config.toml
vocab_size = 7994
norm = "rmsnorm"
positions = "rope"
rope_theta = 500000.0
rope_fraction = 1.0
bias = "none"
tie_word_embeddings = false
init_std_o = 0.0
beta1 = 0.95
lr_head = 0.00756
batch_tokens = 131072
max_seq_len = 1024
train_tokens = 803400000
Each number is 500 + 25 x the weight over its row's rms, rounded and kept within 0 to 999. Layers, rows and columns count from 0. Numbers have three digits each. The size before them is the row's rms in percent of the matrix's.

# layer 6 MLP down (transposed), 1024x384, rms 0.0873, rows 496-507, columns 192-383
102:500481527515502543481540529472482504490501515508493465527522490463458500548481468485500470465477499552543529505500515527508498503479524501520524516512485507488530544479523504509452475525487498486481526474487507490480520477484514464477473506507502493487495443522482517472515497474522554514459528494498526504487476512525501475463498479534503513478480504498500535509443535492512533485502498498518494530461515540484457523523530532509527451512499516499519467547492467530513497480574505492511528489467537477502516496514509471487479508490459495483505493494480501506471493509533477557
097:528470520544490473531501475485504482490502523511453504464579479486485493552506572528502498480490536479564492501502465494457467511484473492468499493516533485448493495505494518515499479506524460498522490530517511485509510508500472497485492512491478518485484519497488488505521488467519511530507523497481546514519455488531467511562511490474479506520488446534482520504482473508533455501495499521464487504515516511505511519468567477483474507478502484458535492531541472495483497509564489433484455486492518472542501431506525445485529472495509475520488530478505480518484501517537501487
098:466458508474513512521515522488497516502514479494503486521515566470516501533473483528507551487455497514480555509478533510504518525525516497509521463473491472481473497490447471481510556514502500499511497509495466556521454473463472497482453504507475480483530484516472497481491530575484510503485480500496490497470507548499459467481459488489500511506499517495520466494474493497505504519492486529470493481545480520506497470447476526512545504464456512490509513528496537473528503542459477531485475507468482498515509476474510477569511497472531483501495508516459501485512494526504494480
096:500506474545501532548476470519512473487519496459518480531495527523502517509475486504484505458488488467521492516505481486517578475450506507496521481512496488552518491491516551518515515450512509473470483540478486528484474512494528522545506474533471473486541490540534496464492523491499498551493506453539504496473478478481532461475481544474506480474455507518525520504477479498490521503545530493548537487498487471510495492481535514514487490532496474459508472535501490519499532470483509461478496482523498539507511563498539498488483525493478460535495503496494516513527494508486501520
100:482506515459508500532474512528504539498553524489489529461498513517513538478478493498512495495512502468472478506486499501476504515471449497522529487584530479458522496549505470479486521489509479476479511477516512508502502525495491506515487564515497490490486498477526463517540493496518518514474450538497567544522478500513517466489482513486464472480502468491491485480504507508510485506515522483509487549533488514490528499501520521483486512474490470529507483508502463461495460509486471496480531524475535530484440536474480518516524494479486486512521524510467479472485540468517517508
101:538540473507512529522560492515533504503538490485493490461491515503480475446493437505495514519483508445486507474508501515482563519512494502467547514497462504485505496514495503481528497494514466477512504465498532543509503486492474474488508480528513507496527471491522462522513509519518506480493494488459496493495468459474496507519480518502450475508538529483454529525516535436506468525520521485516487536493536488470470512512524549453512530511513461504542505547484499501509499518497495519531515514532527564513500490521485541545478456535516498504512511531490518533491491492481517503
102:493511511496494458552487527452536511501524483492481515475504506522480461521509503513530474508494501474478465475472583470528478506486536471451443483485484571499514486482500496533534461495465503510476480514484486490498529499557515469490522490491481468487507503520457541535547517474493529489478514477512502450522506490420434539534472528501513498511521512496511494475505526467469501500524517512522502485502445501517568510533529512490453466476504502504447496520491528502497543485504525470534532528486501552486504481496489501482487459501516505503505486521535499538527513504486509501
095:510492479542540513483511513512470510444493462521480468504494502433496483489497500488497482472511501519492506472514474528500456505522515500485533465466476522492510464502471493498505545487507532480473459464497470475541556515508494502521446485481558523486519507461533551471478526492529473466479494514530493525533518547457489507517520479514520547456497515488500536483512481597511516546469466481459481475462514517502495521471473512520526458510488468470476566500504529507488490503508501528529479511507493475492471479543520528482537486497492471511493483486493499521546520516541475468
097:527466447505523479535470507465509517530522514500501484512479498528511514526492511512524461493508493488509500496487467523518461472511565506498563487524509468486490515456474526515470524529510501538503503471511520452498496512513506521483448504534500526521533490476507510507535515520488498544530521489489491516502545483508510481493495482517501528494505483460508459493502482532518446460519469498460515508481542556518473490490492501519508523474484504483511511504542545473496488487505509520499529492499530502512532474508499498466507506503537493526507496537495537525510533520481489515
099:479489469503500548493520549511519521479486532514499502549491516475499495443497486490482545475456521490486497516469518510498510510490506478534550493497486482491498491497524481498496481506499528439505470491517487506497490515486483464528494523471479492458489483541510519476500515519524546499515521526495492496489510541474519421502525490496511538510487538493483485494488498478481490497514508469519516476516513456485549515485535486476528471522518476514459494514481470458517496526466520481501459485517492519496475446518526501483528481482493464517487492455537483457539512465508495523
097:510478503521487528460512474561507474515470526531485544445481509478519505468480533490533511460461462475479538537515481485486541551473477513495537506525504547517505461469505496532472438528534499514471441469504507476526537544541488496440514503484492533472481469463510452519489506461520452496490470535494495505482522521535509446502505466523504430479517466499461507515517485486510502500504500520484460468514457487503541506508483480522503471484530471483504541540491559462499509471519499496527507468498499480525481480452489482515546508485466505507522528499487495466531501506500541483
102:478500484459494528542495514517507499495524521481500531494522519485486515501495501511561523490493493471482500526519474489475515495522496480511503541525509487452486521477513537514539456503490511489497460467462519522515508527516494546501507491501490534448508472500501511496487500498503493495500461513540451500543502519497494496522510509493526496548505493520511505483508492479484504516469494480491507526504519500516518486513478526541569484470515513418537476523501524489512521524519505450475495466509531428486545523496491466476478523500465455483480509476520494494492506503531482457
# layer 6 MLP gate, 1024x384, rms 0.0937, rows 497-507, columns 192-383
108:525536464532532462470491541494503518499517519541502471517549504521506475493503526500500485509510494550550485502452524513481475476559510549479471459448473519475484465469511536511513510525478530495514504516455485482516481483493543517532496519473495477504493458499477477527473495497479539470490493512496488493528504524512515518514538504507500482495469477575485492496501530508446488472578526525543455512522517518484461514505495556461509520477519513495530493489463507486518506514510482485552516513508435518494495540534477514468481541482482521478518452510460441492514455495477475504
100:515554484500503516479494464470529468542480505457505490538482464468537493459483533522526512473505536493503500478491574458499462483475526499523541491488530493498449490526488509481448497500552489476501494479531520481538513517545526528501520507460480556493466436498489489549538504506548516487540503510467477490520493457506515511453512483481458508490504496492471508500555484497481509491554498463520514475514486504499532498526495484524460553460457475515488461519490483506523527454545489504482497459508477433508492495505512522530500557508516488482485500518514535480510518521511535518
105:524506477511543515510487456492457511505504510503553495516503523482526503537520506485509487519492495459511522480503481526501507478505558490499454486521484496521501509521522536524516515525503504480458529504545460496494481506520466489533530509534474557498526536468539567537535493539452501494476512487549484503495488520544516490484505490448493495484493491476532517492485531512503515489525499504516469506467482499494516491515488509501490527509486505469486495517516533519480509427493506483533472532498486545523467530493512437528528493499482505510560426544501448502476432498510476485
099:482470529472525547504486523544519465483496525521471550461542541471562517479531523482485509505482511530480509520503499499478444453494492483557514542488504514518508501510478506512478487511523498479483523530497526506428510532461505527537492513530473484527491484541470497495533503470473481513454493484476532486527506490491511540479517480491487483534530521466528525468499511496503511501475508487560505475549463506538500525478475544532497488478487516464492434541451494525520492537528541498490499527478501480480578451472473456516541504539476482501512482494493477508509524559499490493
099:445469486483548519523486447487515471502472509510445512569517454489523511462514539478501477495558498545541476520512489502510517448541497527487527478494511533458499497537505551492502459475495480482538495479543482482500520503534549480514507477541473529487479511493498475527522506510496489513494490506514484479526486513484488474529528521538465501514533491528487493480522467531486499491506495465541501458480503507509487477536479507525495475515518512527533504495485490442485498533447491486482515465510525492458495523453483511530501505497486484509516465502472500518488500522501518528
097:512513503494530530510529537485538479499496471518489461478514492527481492479472529511545444510496502548537504466457493494513523491539523470477479497477498526498480493514513512492488490507479544551522549513479496475528446525469541491478521485537497475541513518477468553544519502513497515520522494534489508494500527527509497488500527510541525520507469515482471465514472524546463508452470506497524483482482509490530477522533504518502506497486525475495488514546528510520535467458485477517502507507513498487530513497478473491521522540453543461491495480534521500489519475534518511452
101:491501501504541532452468487477526500500544514501522514471468494479475529505495527503443509504514563495492461519517472550486494518520525543456452495471479519498529461522505517482520542459490496509513489466527507504506515537503493528514497485504486515511479465460505498493552490500502458521514512500497512465518522521495500488447505512484505471489523501500529523500468467498514488523469536489515490543473498503546475534466492480516486499455507480495481511481509520521496465490487494536485512485469573492507477472500455540495505503528550524509490482446525507488521540507513510527
101:513476524511446542488465486511485480479479501473504512460530498538530529490534477502510512531517513472482511534505510506530527512467497526497480508515513558453511502475502482531488493429507489501490505561533514497478489477485454499528480508512510478552513492545512515514499478492519522490505499524527506496492447506495465460537501519514507501510493492490453537484521500500488517466502491506487473509503462536479479459494463516486523526537504487507499463490435471454496487527478538523507495568499504477491488559456474529509494463490505504496509530501482447474497523524531530486
094:491482474481520534496490515458496481488490525493502538537518509486519522464504546537525498498491470496513499522482493439522473509499531530507495498523477515517486518498517479467491508552486503516522486542545455533506474481484497509522487524504482501482493496511475537511458502474525487526506526497507521505495456477483506484485494536510520477517529508498470464488532483518503506481492511497511516492504486565500544460455513508471500467519491509485486529469490499494521510492535506519543524496476502517528460506471510462511480525508492545436491500507528496516508441506550507567
097:485512471483542479493517522512501507491524508480466510462507505511501482488448525535498518511508496528507507515524485499508522512538479495492489465489523467469516483480507535566495472514535521475419468522522540462481494529542538527500532498460534517528489523485500482499550516465530510465512498491491470493504563476492482488509514484506525491485508494493524505537509529509491549505477530500481520455466450522522494542528479527512511491495545481484466509496483456548516493566487491514491516505483502526474493475501498495452504523515489494468488467482503524464539461511502494481
103:516490519516500504532507496481470522467477509512493563500491506527470524539494517455487514503490456499472520498528473460469533483443489488405513496477534513482502521490496486538541480508476466529491492520471479498519488531506497477547495480483499480475484470505548533467476542509516468503481462464473450528510481532520486507482471499464519459533513527497512544465513530531464516490468484524496529515469475473494485497524495505460517506527521509493519503478489490510514494468546505490504472503517547527462478468544516506471483510501452462505505517497515490481484515517482495533
# layer 6 MLP up, 1024x384, rms 0.0949, rows 497-507, columns 192-383
105:534502514523513502531506497530507494524500484468486494480475462501509523527527490482435506503489473480486523534508470489499522519498499545518533510521551515498513525493522468503517504481480505502474478478488489480498509507525474500512469500491489543507482518473436532517476465520510481482460476501519470436512511466509512492490501500540464532532542525493533504472550470490524533482498475501544513447482526489515513460510506467498515487526449502509508482496531479474470537495512505506444525527503492542465533473518456465490449475509529509492507504559532495465443495505452476495
098:525477512513526545533459452525491464463430501503489487476512503417543490508462472485506494508542501490473512506488548503493469499482486504461489504532503506508548513464485551523493510506485501537520539510523517480521531509498547518482482525492460482491493511474499496486500523482519487448465473478508561538518445550473472478509531481515470489505528507507524499501491498498498490481511468505482526522458512463537469509486507486539491516505493492480466493512515514456475518499503485549489506482505479439492524493463490476473500474515491462503510573508505520515552496547459475478
099:516493512482493541484531519537472500508490474519482498485516485496549489458478502507525458505471515489504501478470481519523510518438504504482486467513530502500453515463512452452502493474534505456517497512487494504506436478500492539490485528485475453431503496514493505480494481479526474479504467496476497456530501463482505484510487523525454478507499502485484468542534497444578543505509531491512488479553516469499494504508468488468529511489534518524523504503535516552491474486440538526472523484462498527505467489510501500516485486550503484523499497479526505486504514551489498507
104:483472515552523527489473497503526535513483509510513472549510451535484518490525504529511442510522489460538491504471504510510544533515508448495536489485501486503494466503518476509481504521504510485524509474503525512511489528524514528490507467543515521481485499479483460455501520482514504491507531500474490531503512486488497507491519514475518514496483465536465520524560506473515498456503524504480502530482463486520490501470545442496486490539507502553485509498531506466485509493491460477498520480517540546538490512507484536503486536488533501477504551501503504485539497514496514528
096:516486449513490516498531476542486480514509475564507446484504466501505475493533524442494518520467490476489502474549496499511507510457513488517503470465470512507530451527497522472502469503528526486490497470458502521464494503498541496530526525549520509535498438479504507523541537515508453512521484510530490522503506505511458466465537491515519507503488494488483501483483504537486511501529535478500523510531529489520508477481482489502501462525537528471511472470533461477493506461495488529458484482471512521509506519489528479469499512494533480514514499493498472488495510526495516497
099:474457508507510450524458475498509511501493492517509503497530510512482523539511507530510520518490493454545486511467503440503456521518494474491432486504567507539544495444521536509508499483487496499470518491485467517513509554518502486521520482512520505500545450531506554484518531474479545529439521505507545432513488472473428504469468496514478491469478456446475507501499518524505491474464495530518475481512501494528537523480527502469476455478484496478462487524504528533490525506481508502488496462490496517523483537463471495501488499476504479469502503517555510545493510459479540525
098:507523514532503514565518469549523462484504476465513493481500482510507472537494477521517509477512486487530504522473534500526473498496477503468520496506477476483535482474509492433500494502462502508501524435493433506508497447516513468503467476473532496520463477503467513509516513514539487495490518444518527521496496519524513519508508501502504514482494541482463461470553512503433500504526465477520469464517483523481503475514525513529534478511503498501523472527507496539521529494494511506527486547472497509511490475484532508576466507521482519508478537512497564502445528495477495502
102:496517508491496520517545510474479481463572529501489499498516490471484519515501491503530531498442508506483480514519496481502539465504543526502465474499481474541457459530447524513476550483489490503495519530446544465459473498482508511496516477469478512443468498496505521484521514532503460477514514531468499442469514500528519534508500509494451514530444479535538539520502484490480458520485474487463506511508558479455525507536484468490497510473511459525467562531482473548539509471557502483495491455450469509536499471494495506536502522536526474512484519486487478496509541526483545509
098:551531497497486556536517533494522507505500503509494498545477540517489537462487460483507528539457509490524480515528536509492532561455484509496537533505517494507546492470496507493488500514509523497489498503504484479487510509484465515518520494466547478517448471522485502455506474481515529516502476518471510502512543515457551495515518496531533521487496533496475466519485520507467494520482518507545511487486500510502523508495540542495544513513506511511475526542489458506476442487498495499452469491497464490491495456449504515494498486528492483502475489421484496493525477502540500489
100:563476487476511482507498463436510502523481491506528486510510476512473539528513490491466554485541495528493478532518474544499471485487445489447534524524495562505493487470498525507502480522494475491520527474531507554489481486517519514530490498527474461553493507523480517474517455548510486516534549480496499497476527505536481488503504487542509524512482469544506505482477498484541500512477528482521516486549504523501543506462527499515484492516486489507500502504502441496487505501496472478517473524502484519534530521511519457528504501484548467507524463543482491548449481519529477487
103:496485527522527483530516500488503505470486478489485471512522476544494493536527536499488486525495488517522487498509482511558476532474517503502546478486514493487485448509475515517502528487461464492514527489491525515515447488475467499486529510507512500503483517478510545504501488481571482495517529489529509535486530460514535473476472535519514496487517503452492500518507524542509494508492485536485505518438502510477499467496485499461473497494486472497494519463496484502508504525489493486513492457464496519511470508496443512506495508453510504469504489524485537516465499477481552536